config = dict(
    n_layer=8,
    d_model=128,
    d_mlp=256,
    vocab_size=8192,
    batch_tokens=65536,
    seq_len=1024,
)
Each number is 200 + 30 x the weight over its row's rms, rounded and kept within 0 to 999. Layers, rows and columns count from 0. The size before them is the row's rms in percent of the matrix's.

# layer 4 MLP gate, 256x128, rms 0.186, rows 22-40, columns 0-127
101,219,233,154,138,148,218,196,194,185,153,194,190,185,242,157,169,217,245,229,173,234,146,168,256,235,201,222,218,200,223,223,196,180,187,165,192,187,254,237,246,223,213,177,227,247,199,169,176,205,195,152,183,210,145,204,216,197,165,194,196,159,233,204,239,223,157,212,198,206,197,181,189,179,178,178,200,204,203,220,142,194,190,231,205,207,188,224,186,149,211,213,235,245,221,209,199,248,172,169,155,238,209,164,233,192,197,217,225,205,230,184,225,132,219,228,199,158,219,229,171,256,244,252,178,188,222,285,229
109,181,161,198,205,255,235,170,229,189,234,198,180,172,168,170,238,212,181,177,166,179,236,113,179,201,199,190,204,247,219,228,192,209,255,212,194,129,190,219,181,274,247,223,294,203,206,181,178,185,199,142,218,208,218,158,160,241,153,172,226,172,183,236,201,199,205,204,190,293,177,166,199,128,222,198,175,224,194,171,179,178,197,178,201,174,210,181,236,213,188,154,207,219,160,187,220,193,219,213,181,185,209,193,239,205,202,236,241,171,165,182,144,191,190,195,201,234,203,222,204,158,197,222,186,198,210,204,219
088,249,206,204,293,208,176,193,212,197,199,227,180,275,168,172,242,195,156,222,201,252,183,177,204,210,211,205,213,209,182,255,229,286,190,186,250,186,198,185,245,180,163,199,220,173,190,197,216,214,220,191,179,181,175,209,196,232,148,176,212,232,249,242,198,215,211,234,205,169,201,185,209,211,215,222,168,200,214,224,182,214,235,260,214,177,241,166,155,255,186,237,235,222,182,165,236,197,215,221,206,216,194,212,207,228,181,203,242,136,224,189,288,214,241,237,196,190,199,218,204,183,152,157,154,199,205,189,247
093,215,188,268,240,227,168,213,196,216,214,178,171,224,216,226,239,196,225,222,178,180,190,177,192,223,228,218,176,286,159,225,230,186,265,213,174,205,188,226,129,202,214,201,205,125,192,193,191,218,171,160,192,231,275,241,228,191,205,221,167,201,167,199,247,194,218,144,180,172,259,168,173,224,212,237,199,133,197,189,205,184,209,192,207,166,198,200,255,190,228,224,295,195,188,194,198,198,213,177,189,241,231,214,169,230,191,223,225,221,194,218,202,201,214,216,193,231,165,187,189,196,176,230,215,173,283,184,199
097,225,220,225,195,239,211,213,211,181,203,179,211,184,245,239,253,181,189,199,239,197,280,188,254,191,249,211,222,192,205,189,194,157,169,223,170,168,183,156,198,176,209,220,211,196,157,207,205,244,247,122,210,211,233,173,207,182,189,214,210,196,188,151,173,194,210,219,206,145,223,231,205,150,221,213,185,198,247,200,233,221,145,197,181,241,241,198,163,180,183,209,227,168,215,186,180,230,232,215,234,190,183,167,205,189,152,156,157,277,111,248,173,166,168,200,219,215,222,158,236,200,232,228,223,240,196,207,178
103,184,175,211,185,223,203,231,232,153,164,156,174,155,244,248,170,173,220,186,176,194,184,174,201,217,193,227,203,205,190,205,224,189,158,218,171,224,201,174,172,133,210,203,193,204,257,243,154,184,223,218,188,205,227,194,189,205,189,247,194,187,182,192,215,247,156,189,273,266,164,225,187,185,220,242,214,162,169,149,197,226,217,195,259,211,162,254,204,252,210,167,184,181,185,240,262,249,219,169,188,228,183,207,276,195,213,217,147,233,205,204,215,163,225,239,188,176,214,156,180,249,234,223,175,226,211,177,216
093,245,212,129,214,253,229,200,235,191,199,201,201,194,224,145,186,183,186,176,271,229,204,171,201,166,170,216,251,225,232,202,149,214,148,197,183,193,211,209,190,210,165,246,221,186,233,182,226,180,242,158,177,160,188,162,203,194,167,195,229,164,191,216,144,184,211,266,222,229,203,133,224,180,168,239,196,213,182,208,262,208,168,193,144,188,189,208,215,253,174,233,159,243,174,183,189,258,176,204,215,216,279,188,226,202,222,204,235,170,210,180,215,169,226,229,235,204,206,206,181,205,229,196,255,188,154,211,185
091,194,219,243,248,242,232,205,186,169,202,205,221,208,207,159,118,193,194,246,149,225,236,137,187,225,186,218,183,220,169,219,204,140,215,202,154,221,207,215,225,242,244,173,209,185,241,228,197,213,144,177,201,226,233,187,190,173,207,177,186,213,169,181,178,188,264,190,182,167,188,160,192,204,206,193,118,160,199,259,175,215,135,205,240,252,223,219,182,236,209,203,251,201,177,251,217,196,213,247,180,247,216,213,224,194,192,174,215,183,215,232,243,168,238,185,185,146,234,186,218,195,210,163,196,216,158,203,234
095,142,263,211,184,168,270,203,198,191,213,205,156,231,155,220,191,156,233,190,216,176,183,169,157,191,192,166,186,190,214,190,252,167,277,205,180,202,202,241,233,224,215,235,185,196,168,174,177,188,164,225,220,185,189,156,209,162,189,178,165,226,182,274,141,171,149,221,162,179,247,187,168,166,178,178,237,172,192,201,187,190,163,175,126,182,202,243,178,141,204,212,167,228,199,206,218,231,199,220,187,185,223,188,211,229,235,173,178,231,199,195,163,162,201,226,225,141,208,221,200,257,211,195,226,237,232,195,221
103,213,200,213,177,254,187,222,164,212,193,200,172,184,216,224,144,201,176,162,251,183,204,197,159,148,234,199,226,202,185,149,211,216,209,270,230,169,236,196,200,203,240,193,199,154,190,158,203,199,210,261,252,144,144,147,233,219,226,193,185,172,182,194,235,175,241,228,215,218,157,164,269,179,254,201,187,183,188,170,191,227,202,235,197,212,185,255,180,198,149,218,201,229,212,189,222,208,224,202,215,226,186,168,161,220,195,238,178,233,245,159,122,211,222,174,218,182,214,163,210,146,184,195,187,234,172,225,155
111,213,148,181,233,204,183,165,227,202,228,223,186,196,208,193,182,150,165,174,231,174,232,226,178,202,178,193,240,202,192,222,169,219,229,181,214,210,189,163,276,216,198,162,218,201,218,178,88,195,233,220,185,180,202,169,231,186,188,209,267,243,138,219,234,219,206,216,197,218,220,194,131,186,224,166,189,225,179,213,244,146,199,190,254,159,252,185,194,175,177,180,178,198,210,181,221,194,200,216,155,192,224,175,173,201,198,189,249,199,179,150,217,212,206,184,172,205,192,224,265,220,148,222,178,256,184,241,260
087,174,240,151,218,214,198,253,201,202,192,297,192,172,194,221,153,167,237,193,232,160,186,175,171,245,195,220,169,195,218,184,215,206,171,221,190,214,136,166,148,250,214,228,216,167,169,170,207,140,217,255,136,210,210,271,198,182,190,200,199,204,170,133,145,211,211,192,209,182,187,255,189,151,206,228,256,248,227,199,216,207,180,148,219,201,168,212,217,190,197,209,235,171,175,208,149,167,197,228,205,191,200,226,172,186,183,173,181,195,185,228,217,157,198,226,222,216,217,190,219,194,157,230,204,228,213,159,161
109,168,193,203,190,193,216,210,191,176,231,236,217,179,223,264,210,183,163,154,175,163,219,206,224,192,200,217,117,171,167,224,207,204,203,184,212,190,203,172,246,211,249,185,134,191,225,224,191,159,178,184,197,206,243,230,149,123,195,199,237,156,207,203,215,276,195,179,173,161,209,184,208,189,224,191,178,215,176,223,185,196,189,244,239,195,207,233,188,191,191,199,177,235,190,216,204,153,268,216,141,246,204,234,166,256,157,192,196,197,137,205,162,229,229,207,175,226,160,154,204,221,163,226,202,206,224,246,255
098,212,197,184,215,179,240,188,191,196,241,213,228,166,210,161,211,209,137,191,210,168,186,203,195,191,220,176,158,191,259,200,181,252,191,186,156,127,156,230,206,230,241,168,274,174,204,159,233,174,194,183,239,183,185,212,170,288,220,194,211,201,199,212,236,251,181,198,225,225,221,168,209,117,157,204,196,237,164,198,214,182,236,177,213,185,152,186,216,176,216,180,167,205,199,199,168,222,227,167,197,143,192,210,221,265,179,183,217,178,147,212,152,167,241,168,180,210,232,206,178,146,225,180,197,190,175,239,198
112,216,196,253,147,149,193,213,120,225,179,189,230,157,192,229,211,210,171,183,211,200,165,182,148,223,164,244,196,197,202,220,199,184,214,177,192,225,221,175,162,189,158,198,195,209,288,169,191,226,146,202,139,223,232,197,199,201,223,207,188,113,227,149,201,201,233,227,146,210,235,179,231,186,203,217,179,226,192,200,177,235,252,207,171,136,170,221,219,263,208,183,211,167,275,179,202,194,212,244,214,159,252,183,226,211,198,199,187,189,205,185,204,206,165,211,171,209,154,185,232,210,151,217,176,199,205,202,169
095,164,243,237,242,206,220,209,174,210,155,224,230,218,164,216,199,218,195,256,186,191,224,165,188,161,187,177,172,218,192,220,168,198,159,260,183,186,265,186,209,235,179,175,208,212,149,155,155,255,202,212,182,131,187,204,201,221,247,156,208,237,222,183,214,192,222,197,233,157,181,188,195,189,187,211,205,184,231,142,170,201,210,205,197,298,220,219,175,210,177,222,173,173,215,252,208,165,172,188,138,202,119,199,214,203,192,162,152,241,184,228,181,197,231,193,208,215,167,205,190,233,230,225,172,212,226,264,189
102,249,232,218,223,146,237,126,200,192,173,160,230,194,151,200,244,215,145,215,248,176,169,282,193,216,204,237,205,255,207,186,209,199,214,191,179,261,244,213,186,193,168,202,203,230,216,197,182,185,253,195,197,215,196,181,172,181,178,170,226,204,197,210,205,160,161,209,173,199,166,229,191,251,242,222,192,191,147,179,137,220,231,153,178,246,246,180,162,176,192,183,139,162,203,192,206,122,232,226,211,193,185,209,128,194,182,196,225,181,196,198,228,192,184,208,189,221,242,165,180,197,202,213,192,185,191,240,241
101,205,195,189,254,214,188,219,211,216,218,203,175,206,174,170,180,212,248,234,183,203,208,197,192,219,232,228,213,212,183,206,180,191,197,167,225,185,197,213,180,230,192,186,193,171,278,189,254,184,241,176,166,223,263,223,207,206,147,182,156,218,192,238,237,169,226,222,176,227,249,184,160,189,226,191,227,180,242,180,226,246,266,209,186,176,226,198,161,216,200,192,219,215,171,152,254,244,301,206,221,192,213,158,209,210,199,182,237,257,196,141,202,223,218,223,202,233,192,204,164,171,224,159,257,212,127,158,180
096,218,258,213,195,218,157,199,183,214,189,217,229,173,148,285,207,182,185,186,204,226,144,238,264,244,147,231,218,191,226,203,178,238,233,193,202,176,244,170,153,176,209,257,204,251,177,188,221,210,135,255,208,164,221,227,218,159,251,175,183,229,157,170,215,227,221,203,182,181,165,187,200,239,220,190,219,266,184,169,254,237,199,188,177,212,200,175,227,167,229,202,210,154,238,204,236,222,210,227,214,148,169,212,224,173,183,228,207,168,189,166,179,173,209,230,203,169,239,203,199,207,253,205,231,200,196,205,165
# layer 4 MLP up, 256x128, rms 0.195, rows 22-39, columns 0-127
116,241,139,242,188,229,163,160,217,109,208,213,155,247,195,246,186,160,222,196,186,222,217,167,176,148,190,212,233,131,181,221,266,188,174,162,256,181,165,188,199,223,145,236,197,190,221,214,180,211,194,190,180,206,148,246,194,206,215,242,245,205,186,191,242,172,247,183,214,162,224,148,184,160,214,176,193,214,185,184,227,224,204,195,194,146,191,176,255,200,192,205,203,222,207,184,170,205,236,227,207,224,195,229,192,198,188,197,228,268,164,242,261,221,156,218,191,221,208,196,189,209,153,227,196,223,211,214,174
114,200,264,175,192,190,224,178,171,161,172,246,229,177,221,212,186,199,161,180,245,175,270,139,175,217,183,231,208,166,191,204,141,195,224,161,149,201,155,200,215,169,207,213,211,240,165,180,172,174,208,205,192,215,137,217,164,178,153,196,216,216,203,167,155,247,208,260,164,144,146,202,201,182,139,213,245,236,200,224,240,216,195,200,255,217,178,175,179,145,171,203,197,207,224,224,157,185,207,203,221,181,236,166,176,223,201,220,156,236,173,250,167,233,220,192,202,187,187,185,232,212,169,209,195,223,195,254,233
095,201,161,198,183,156,255,187,246,238,161,173,247,157,179,187,177,150,162,216,251,179,248,198,220,223,199,190,188,222,155,209,221,170,199,272,219,147,166,183,190,143,158,190,227,180,158,201,207,186,171,222,208,256,233,186,153,242,172,138,187,187,201,223,198,209,176,188,261,175,178,254,173,171,170,186,183,200,204,223,211,173,199,149,251,204,207,171,193,194,182,196,177,202,256,203,219,152,215,193,162,218,187,139,202,233,156,171,237,183,188,203,149,222,222,165,171,168,194,184,147,213,216,217,180,192,190,224,182
097,229,230,199,229,183,166,171,149,214,176,196,194,209,201,223,175,225,219,208,203,203,213,234,235,237,179,182,190,150,188,274,221,175,179,152,206,176,211,142,187,184,174,189,227,208,191,227,223,153,151,148,194,206,205,241,157,153,231,238,233,233,191,267,247,237,216,152,266,228,150,222,165,170,239,188,209,175,206,221,143,182,241,230,210,250,211,162,195,279,207,170,199,216,181,194,225,168,150,240,212,220,200,221,207,196,169,201,210,182,193,216,200,190,222,214,169,201,191,199,158,247,244,157,225,231,176,216,189
088,239,220,184,214,172,173,231,206,230,198,199,198,248,219,184,159,194,172,196,215,181,214,177,238,170,188,256,188,166,172,202,235,220,258,161,207,242,207,208,208,166,234,196,161,202,197,226,207,165,120,147,234,214,182,217,223,184,239,215,176,231,195,254,212,204,280,190,173,232,241,197,239,306,149,190,172,183,188,204,183,236,152,201,236,209,263,196,202,222,180,190,200,211,215,197,199,198,188,215,229,234,191,217,195,163,215,218,166,219,232,229,274,233,236,170,177,177,167,232,196,193,159,241,194,179,236,194,188
113,208,191,227,175,238,183,241,198,204,206,163,203,181,194,234,244,174,191,159,237,192,210,216,180,256,214,223,212,224,191,188,235,163,225,244,188,214,197,140,171,141,250,215,249,196,232,201,171,168,221,226,164,219,224,221,195,246,201,161,215,166,173,154,221,224,194,194,227,289,187,232,212,206,212,225,187,233,272,195,192,233,191,182,213,181,185,223,206,210,202,168,203,206,216,243,216,263,240,184,240,179,192,196,204,205,200,161,217,199,171,196,166,187,193,202,157,155,132,233,184,207,266,224,234,157,183,115,221
108,188,195,264,187,151,178,219,163,161,229,157,159,213,213,196,216,235,207,200,208,207,187,235,184,195,226,179,191,201,225,210,200,192,263,215,254,232,184,176,192,231,239,212,204,167,209,231,174,169,171,255,247,178,166,228,197,217,215,212,204,195,205,166,244,256,254,225,185,139,248,231,210,245,182,166,180,203,223,202,156,202,262,216,187,216,246,184,233,169,193,139,264,146,228,262,187,189,189,169,172,181,184,120,178,227,203,226,199,198,200,209,210,228,203,207,206,214,178,234,219,200,149,182,198,187,241,144,189
098,164,296,204,216,208,276,208,253,190,216,212,208,191,189,188,207,207,211,209,189,194,194,214,202,176,214,188,166,150,197,175,188,183,206,155,212,186,222,134,270,198,223,186,218,224,228,237,175,178,192,155,223,191,245,211,161,204,241,225,260,234,157,234,173,226,213,174,158,199,200,193,186,192,201,260,225,183,209,121,159,236,176,183,169,199,178,244,219,168,234,201,169,211,207,167,215,224,222,167,229,189,210,233,225,200,154,173,236,193,241,226,164,246,209,265,257,177,243,195,205,222,186,162,203,207,220,203,188
104,193,235,199,173,212,213,201,174,177,232,173,226,215,148,176,164,129,203,195,225,187,170,211,219,188,237,190,199,190,157,199,179,196,220,201,177,191,182,178,158,180,240,207,213,197,214,243,203,188,185,216,206,196,176,194,142,141,202,164,117,237,163,195,141,178,150,163,201,191,273,240,230,204,199,191,223,214,160,200,216,198,159,154,186,209,234,241,208,156,192,152,167,206,236,250,198,165,159,228,162,216,142,146,193,171,220,210,197,163,218,228,167,197,225,214,221,133,170,234,230,241,204,218,218,180,219,147,210
094,199,169,195,211,175,211,229,188,164,177,156,236,179,183,232,202,178,192,214,232,170,227,217,146,234,191,236,186,173,202,226,220,216,191,216,225,215,226,232,219,195,178,138,119,212,168,208,208,267,235,189,186,196,197,233,161,218,245,185,187,176,188,205,178,210,108,235,180,261,196,205,155,154,192,139,247,206,217,193,166,183,203,204,195,228,178,178,219,216,183,196,155,203,226,180,203,216,149,192,254,195,246,182,240,215,213,158,250,173,173,206,253,234,171,217,162,183,264,194,213,163,182,179,235,247,182,174,222
105,189,155,210,218,251,211,232,182,195,224,175,151,272,144,231,200,160,143,241,156,275,230,199,235,220,205,192,176,149,193,223,232,168,208,200,228,226,219,197,227,228,217,142,202,159,257,191,160,177,185,222,186,228,229,212,211,194,218,152,218,191,162,206,195,157,232,218,207,174,219,214,244,247,188,208,194,211,217,205,226,177,183,190,232,179,202,202,225,193,186,172,227,190,154,197,229,171,253,146,218,254,189,228,180,156,174,173,218,188,142,217,172,215,254,182,215,219,207,184,233,227,199,246,201,136,206,172,239
094,239,217,196,167,201,182,175,174,235,202,198,235,239,168,136,184,178,159,192,161,205,215,216,140,189,199,172,140,161,254,188,218,223,202,204,210,211,260,213,234,192,206,164,213,219,183,218,160,197,273,187,227,175,159,202,176,218,203,198,173,194,190,204,231,200,227,236,145,200,226,167,197,287,213,192,178,234,196,162,147,242,221,172,138,206,209,226,202,226,195,182,214,236,192,198,227,200,252,216,219,198,200,177,168,173,159,157,228,186,246,179,198,197,169,247,158,165,250,270,194,220,177,223,223,189,205,239,237
093,209,190,199,221,181,182,220,184,181,250,191,187,238,207,223,204,183,129,179,233,190,219,232,179,184,194,179,155,210,233,188,183,248,196,197,189,182,209,194,198,159,223,225,206,184,162,217,222,193,168,118,220,228,177,207,175,227,246,217,221,169,246,215,211,228,212,223,168,193,225,150,144,221,170,168,192,180,247,171,219,166,298,207,206,180,249,220,185,210,255,235,192,215,182,176,228,189,218,169,254,176,191,186,185,223,202,176,230,212,165,224,219,201,179,198,264,217,228,238,97,240,198,251,202,216,235,191,174
106,170,191,210,108,216,265,191,189,210,204,211,148,209,217,190,237,159,207,256,176,242,178,196,203,204,186,173,189,230,184,141,195,159,234,204,237,151,126,207,236,156,250,213,162,208,164,204,158,170,242,208,169,216,178,203,162,229,207,201,203,186,202,228,221,198,209,217,218,202,179,231,198,196,209,231,194,163,235,202,227,182,214,194,189,185,156,138,152,214,207,195,142,197,189,197,229,200,210,217,241,241,141,202,269,213,208,205,219,187,167,203,163,160,168,222,149,232,165,176,156,197,218,221,204,164,216,165,152
124,189,216,161,231,147,201,235,177,246,195,205,237,196,223,216,170,143,197,205,231,151,229,179,205,224,212,262,213,114,196,208,219,172,185,178,221,173,222,230,188,154,141,205,197,205,246,153,214,250,197,205,172,183,253,233,182,186,225,159,251,181,185,155,189,203,190,231,144,212,232,168,223,177,189,192,166,232,188,212,180,194,240,222,224,172,213,241,216,139,175,182,186,206,227,201,175,193,239,181,193,171,231,225,164,190,199,180,183,204,187,233,241,240,170,226,212,256,197,165,272,256,194,168,199,158,195,166,185
088,146,154,210,251,247,224,203,173,224,214,225,202,178,150,240,114,240,215,228,205,216,174,232,206,187,204,184,195,199,261,211,217,228,160,160,180,164,190,174,231,187,212,196,218,175,225,230,217,192,185,232,161,244,212,208,164,206,197,223,196,189,202,196,188,164,267,219,203,163,240,229,181,269,180,178,178,159,180,196,145,158,198,187,226,229,118,205,225,168,224,225,194,186,176,166,181,261,220,199,216,219,199,194,258,194,202,204,220,167,170,218,140,172,206,196,203,182,162,199,204,214,174,202,238,171,129,174,171
092,185,225,213,224,216,178,217,188,231,232,198,246,203,185,191,235,281,172,139,180,194,135,253,204,197,185,230,247,248,196,166,194,256,196,219,174,218,195,191,161,160,199,256,187,208,261,212,184,217,180,194,228,192,178,179,198,234,198,233,196,214,147,155,200,247,209,185,245,227,196,233,266,264,188,224,202,184,226,206,198,162,222,252,163,209,248,231,211,178,212,207,224,211,251,239,172,230,187,175,193,162,178,192,202,205,154,149,235,160,200,166,149,175,256,200,197,249,204,189,170,201,177,194,213,194,194,225,205
106,248,164,170,205,172,178,208,201,163,220,242,231,251,183,199,168,224,182,199,218,190,186,250,181,197,138,240,160,231,184,202,186,184,162,166,166,162,183,168,155,155,204,221,177,190,212,234,199,176,183,172,193,173,191,240,161,191,173,181,231,203,234,224,180,196,208,202,159,206,188,234,224,187,148,259,190,165,270,220,251,192,186,219,190,164,155,222,247,215,219,229,177,178,204,196,217,226,180,185,193,136,161,259,208,189,166,268,190,212,237,183,282,188,157,223,179,192,177,179,180,177,215,190,226,208,228,265,199
# layer 4 MLP down (transposed), 256x128, rms 0.164, rows 22-39, columns 0-127
117,189,195,174,226,173,213,199,202,207,204,172,235,209,174,195,231,218,161,184,204,209,219,206,204,194,174,204,152,189,123,175,178,197,207,209,175,206,270,198,170,230,199,160,206,161,225,218,230,236,148,251,194,226,185,178,154,229,228,230,226,221,153,198,192,200,222,201,163,202,222,131,246,221,200,129,215,187,151,115,186,179,246,185,194,174,178,186,170,225,208,180,220,193,215,225,171,202,160,183,204,176,192,164,205,258,232,180,127,173,176,166,148,229,190,169,234,214,112,211,168,227,198,220,227,203,198,166,204
122,163,217,263,169,216,202,156,232,155,188,175,206,183,184,202,216,151,181,256,234,173,213,184,225,235,152,146,196,160,258,222,185,228,233,193,257,210,244,226,232,189,215,186,227,197,202,175,208,210,201,269,226,180,248,190,197,236,186,185,188,211,228,181,216,215,165,145,179,230,210,175,192,216,238,156,252,194,234,276,167,163,165,233,191,187,221,199,253,201,209,185,187,179,213,153,172,215,216,188,195,230,203,254,187,162,183,246,191,192,237,238,245,212,199,262,190,223,159,191,161,242,210,195,219,197,230,233,222
095,208,172,225,247,239,86,149,206,164,199,227,201,222,194,212,221,242,180,195,151,220,143,200,284,179,240,192,180,215,164,230,243,175,195,175,170,230,218,183,176,215,181,137,221,198,216,207,181,264,203,221,206,186,221,159,218,153,264,199,187,208,179,247,203,209,164,182,179,219,203,181,183,220,220,212,204,149,216,218,185,195,185,202,214,218,201,211,155,211,217,215,202,238,265,211,216,207,211,193,208,142,156,218,176,165,192,232,130,210,214,204,210,187,184,180,189,236,224,257,196,183,216,250,194,226,232,180,218
097,137,218,203,227,221,143,214,173,264,216,191,215,149,186,182,229,204,181,239,207,141,164,229,174,190,213,227,232,154,208,196,186,222,199,166,201,175,168,194,225,207,165,186,209,212,162,201,242,144,204,214,234,157,204,220,222,165,243,241,193,207,222,233,218,191,151,167,207,239,203,168,226,221,211,122,212,260,194,191,207,148,215,228,197,201,177,177,211,226,198,168,205,198,208,179,160,176,163,219,215,222,234,203,229,160,203,223,222,243,167,180,202,297,224,173,189,209,251,221,199,153,240,237,220,181,189,237,252
102,188,228,209,203,170,159,150,211,187,231,163,232,208,204,186,151,163,175,238,236,153,199,216,220,221,161,184,150,168,183,219,198,202,209,178,192,187,212,269,202,212,175,270,194,184,237,163,221,235,211,245,190,234,169,190,146,239,197,196,208,198,196,228,155,210,186,172,232,175,247,169,165,224,218,181,129,221,141,192,198,189,192,186,244,211,166,207,213,209,178,185,192,252,224,165,213,164,231,230,227,148,245,205,172,235,225,195,180,140,199,172,186,213,166,249,224,157,120,200,221,209,166,236,232,222,186,223,203
112,213,146,169,235,280,195,164,203,209,178,213,206,176,180,220,227,114,197,192,234,185,265,198,212,184,178,179,233,210,212,189,212,204,171,229,182,241,218,228,176,183,242,232,211,221,215,194,170,212,233,170,167,189,220,196,225,200,229,189,196,157,182,163,202,237,198,192,219,255,197,181,219,145,233,194,205,162,282,242,166,210,207,162,211,227,225,237,161,150,187,206,247,176,191,191,239,218,177,223,195,206,241,185,229,135,189,198,239,257,206,176,132,192,198,212,175,176,184,238,232,212,193,261,212,200,186,140,205
094,193,228,209,217,196,137,259,233,232,194,237,203,189,166,183,124,227,221,188,253,225,200,208,197,191,251,174,185,216,202,207,214,190,211,211,201,188,149,159,167,212,156,181,187,163,136,166,199,193,202,234,230,225,213,269,239,199,163,208,169,242,194,192,166,212,192,202,187,204,208,253,184,235,231,230,178,186,141,164,230,172,217,170,214,212,233,154,216,161,192,210,179,132,160,223,229,210,223,255,230,206,172,176,221,223,184,205,222,179,170,220,157,191,225,154,191,179,209,162,195,201,200,227,116,255,181,179,227
096,181,219,217,162,235,196,166,240,99,210,215,234,221,169,207,247,186,217,204,231,235,188,180,142,216,214,185,152,251,257,220,204,161,232,198,192,240,255,222,179,179,182,211,232,190,193,184,212,214,212,228,202,157,186,206,211,200,245,238,196,225,184,149,174,196,214,144,227,186,160,212,229,180,166,224,216,225,219,180,196,223,218,221,205,210,165,203,201,153,210,223,194,240,155,227,191,216,192,208,224,203,173,173,255,202,238,219,180,168,143,296,169,165,236,216,202,178,199,220,194,183,167,137,197,184,221,247,164
103,171,193,170,178,172,237,181,203,159,193,136,214,162,182,199,231,231,201,227,174,182,213,227,153,220,205,252,166,213,194,198,161,199,184,242,250,199,172,237,183,219,192,181,236,202,207,187,232,177,160,254,250,191,180,192,196,198,191,180,214,230,134,156,163,172,187,124,138,172,229,207,199,240,152,156,180,210,206,143,243,169,231,230,170,173,242,209,189,187,196,182,215,180,202,180,197,244,184,201,207,229,211,234,203,165,191,192,158,174,187,149,186,181,275,164,254,177,212,209,156,210,180,175,140,204,232,191,179
098,185,190,205,168,165,219,215,233,147,209,228,201,195,175,169,254,187,199,183,172,187,196,172,189,216,204,203,163,183,137,214,169,170,207,184,155,199,212,200,205,198,229,144,198,168,169,247,196,191,160,194,153,257,279,166,171,211,223,256,201,224,185,194,171,179,204,196,185,200,206,224,170,193,192,175,233,240,186,173,204,156,191,239,197,159,188,175,235,270,210,225,173,167,246,169,202,156,223,175,169,83,213,190,151,205,229,199,226,173,209,238,185,145,199,214,188,176,198,160,200,186,205,205,158,161,181,151,182
097,150,210,220,154,208,211,146,219,153,203,244,148,265,173,210,206,170,224,158,186,194,193,174,165,203,208,194,184,265,239,242,185,223,221,184,242,174,223,192,143,198,226,253,197,201,223,213,244,187,260,223,206,201,238,154,202,261,188,221,185,196,251,214,160,185,162,232,236,195,201,224,155,174,218,180,169,145,215,200,214,178,206,176,236,230,183,223,223,168,181,214,157,252,179,223,206,189,218,236,193,179,158,157,186,173,207,196,233,192,163,212,230,146,233,236,189,240,174,197,183,171,165,164,255,183,232,206,183
104,191,247,224,140,209,171,200,269,172,193,133,251,222,208,206,193,192,188,229,226,153,157,201,202,222,193,152,195,171,228,257,152,200,225,223,219,195,218,211,214,208,202,217,174,211,209,216,218,166,161,246,202,282,188,168,165,207,195,184,202,194,248,225,212,206,214,153,228,192,216,189,197,182,175,180,149,206,100,196,228,230,184,221,205,209,226,221,188,169,225,196,155,185,242,188,287,179,227,176,234,169,223,214,152,253,228,214,176,209,210,190,199,158,188,189,202,193,125,178,193,201,216,243,174,190,213,208,208
114,200,181,215,180,260,174,181,250,247,193,211,237,211,206,196,229,206,230,149,146,265,256,191,205,189,224,198,236,222,210,271,188,210,201,219,200,184,149,186,205,229,217,182,126,149,202,199,210,230,224,133,214,217,177,199,168,242,182,167,192,162,168,242,197,193,209,223,209,210,239,215,179,197,171,204,240,173,234,216,198,192,150,199,221,188,239,173,253,208,141,231,187,211,214,183,191,247,237,188,195,175,186,173,256,240,207,238,146,189,190,155,148,207,142,181,206,188,191,219,190,202,197,237,197,242,158,237,227
091,235,217,217,156,149,174,199,162,183,187,152,176,218,212,193,204,240,208,185,207,229,205,232,194,181,237,200,223,250,238,271,162,226,240,205,254,203,220,205,193,164,171,164,218,184,199,211,182,182,227,140,209,181,224,227,192,164,229,176,268,209,207,256,211,190,241,243,220,157,166,188,174,189,217,219,172,227,250,190,188,203,146,230,186,218,177,173,195,192,199,202,225,243,220,184,216,191,206,174,217,175,268,234,212,143,254,233,190,273,207,187,263,168,166,217,183,171,211,250,207,197,222,241,172,212,212,252,196
119,147,163,246,190,203,176,249,199,202,223,204,129,194,210,233,195,229,206,224,221,226,238,197,198,181,200,244,203,190,221,179,149,196,168,227,189,185,183,246,253,220,193,189,252,226,113,205,137,198,220,183,173,199,201,164,199,197,172,218,169,213,183,176,215,206,191,266,225,225,293,242,194,186,183,220,146,231,225,196,196,208,216,163,198,170,210,248,196,223,305,198,198,203,159,235,210,220,197,220,215,242,184,197,181,183,220,219,230,238,202,194,205,220,201,155,242,209,205,229,197,203,159,202,249,230,231,213,227
101,194,214,197,167,170,217,218,234,188,213,226,201,280,183,152,251,187,160,185,192,155,209,144,232,200,217,188,165,147,183,209,210,147,210,247,194,208,209,206,178,200,171,233,204,200,148,180,204,193,196,243,254,218,186,164,203,183,272,201,230,173,184,206,164,219,180,189,253,221,191,163,196,113,222,222,161,214,214,220,238,156,183,221,240,195,262,214,153,248,203,212,207,168,205,178,178,169,199,188,223,201,211,164,129,197,189,189,197,206,223,200,266,224,196,189,218,219,188,146,178,170,164,215,161,204,262,201,212
090,202,210,247,196,129,176,196,177,214,161,297,188,266,186,197,176,215,204,203,205,172,216,183,229,160,195,169,210,205,191,260,167,190,198,178,231,205,148,172,160,235,249,205,184,198,177,158,199,178,160,164,181,224,217,190,195,281,257,209,233,206,162,210,188,213,241,210,186,195,220,209,201,165,178,221,121,199,206,194,215,189,217,250,210,203,186,203,222,183,217,230,142,152,240,177,206,229,212,243,210,156,194,176,173,210,240,193,197,235,186,197,225,203,227,199,192,204,206,140,129,168,230,178,157,190,176,218,169
097,240,225,199,154,230,223,259,219,215,251,196,191,199,222,195,195,214,192,210,144,142,188,202,176,260,199,236,183,156,197,187,197,190,158,179,203,227,158,156,216,131,204,188,182,205,190,203,136,211,205,226,196,210,195,193,209,160,180,224,181,201,246,212,198,178,203,195,153,204,184,239,196,227,176,187,223,256,190,224,197,162,177,223,234,178,199,211,258,179,246,139,202,136,269,247,210,179,196,197,208,250,225,160,185,156,254,218,152,190,188,173,220,163,215,177,169,200,270,163,201,217,216,241,204,214,189,245,171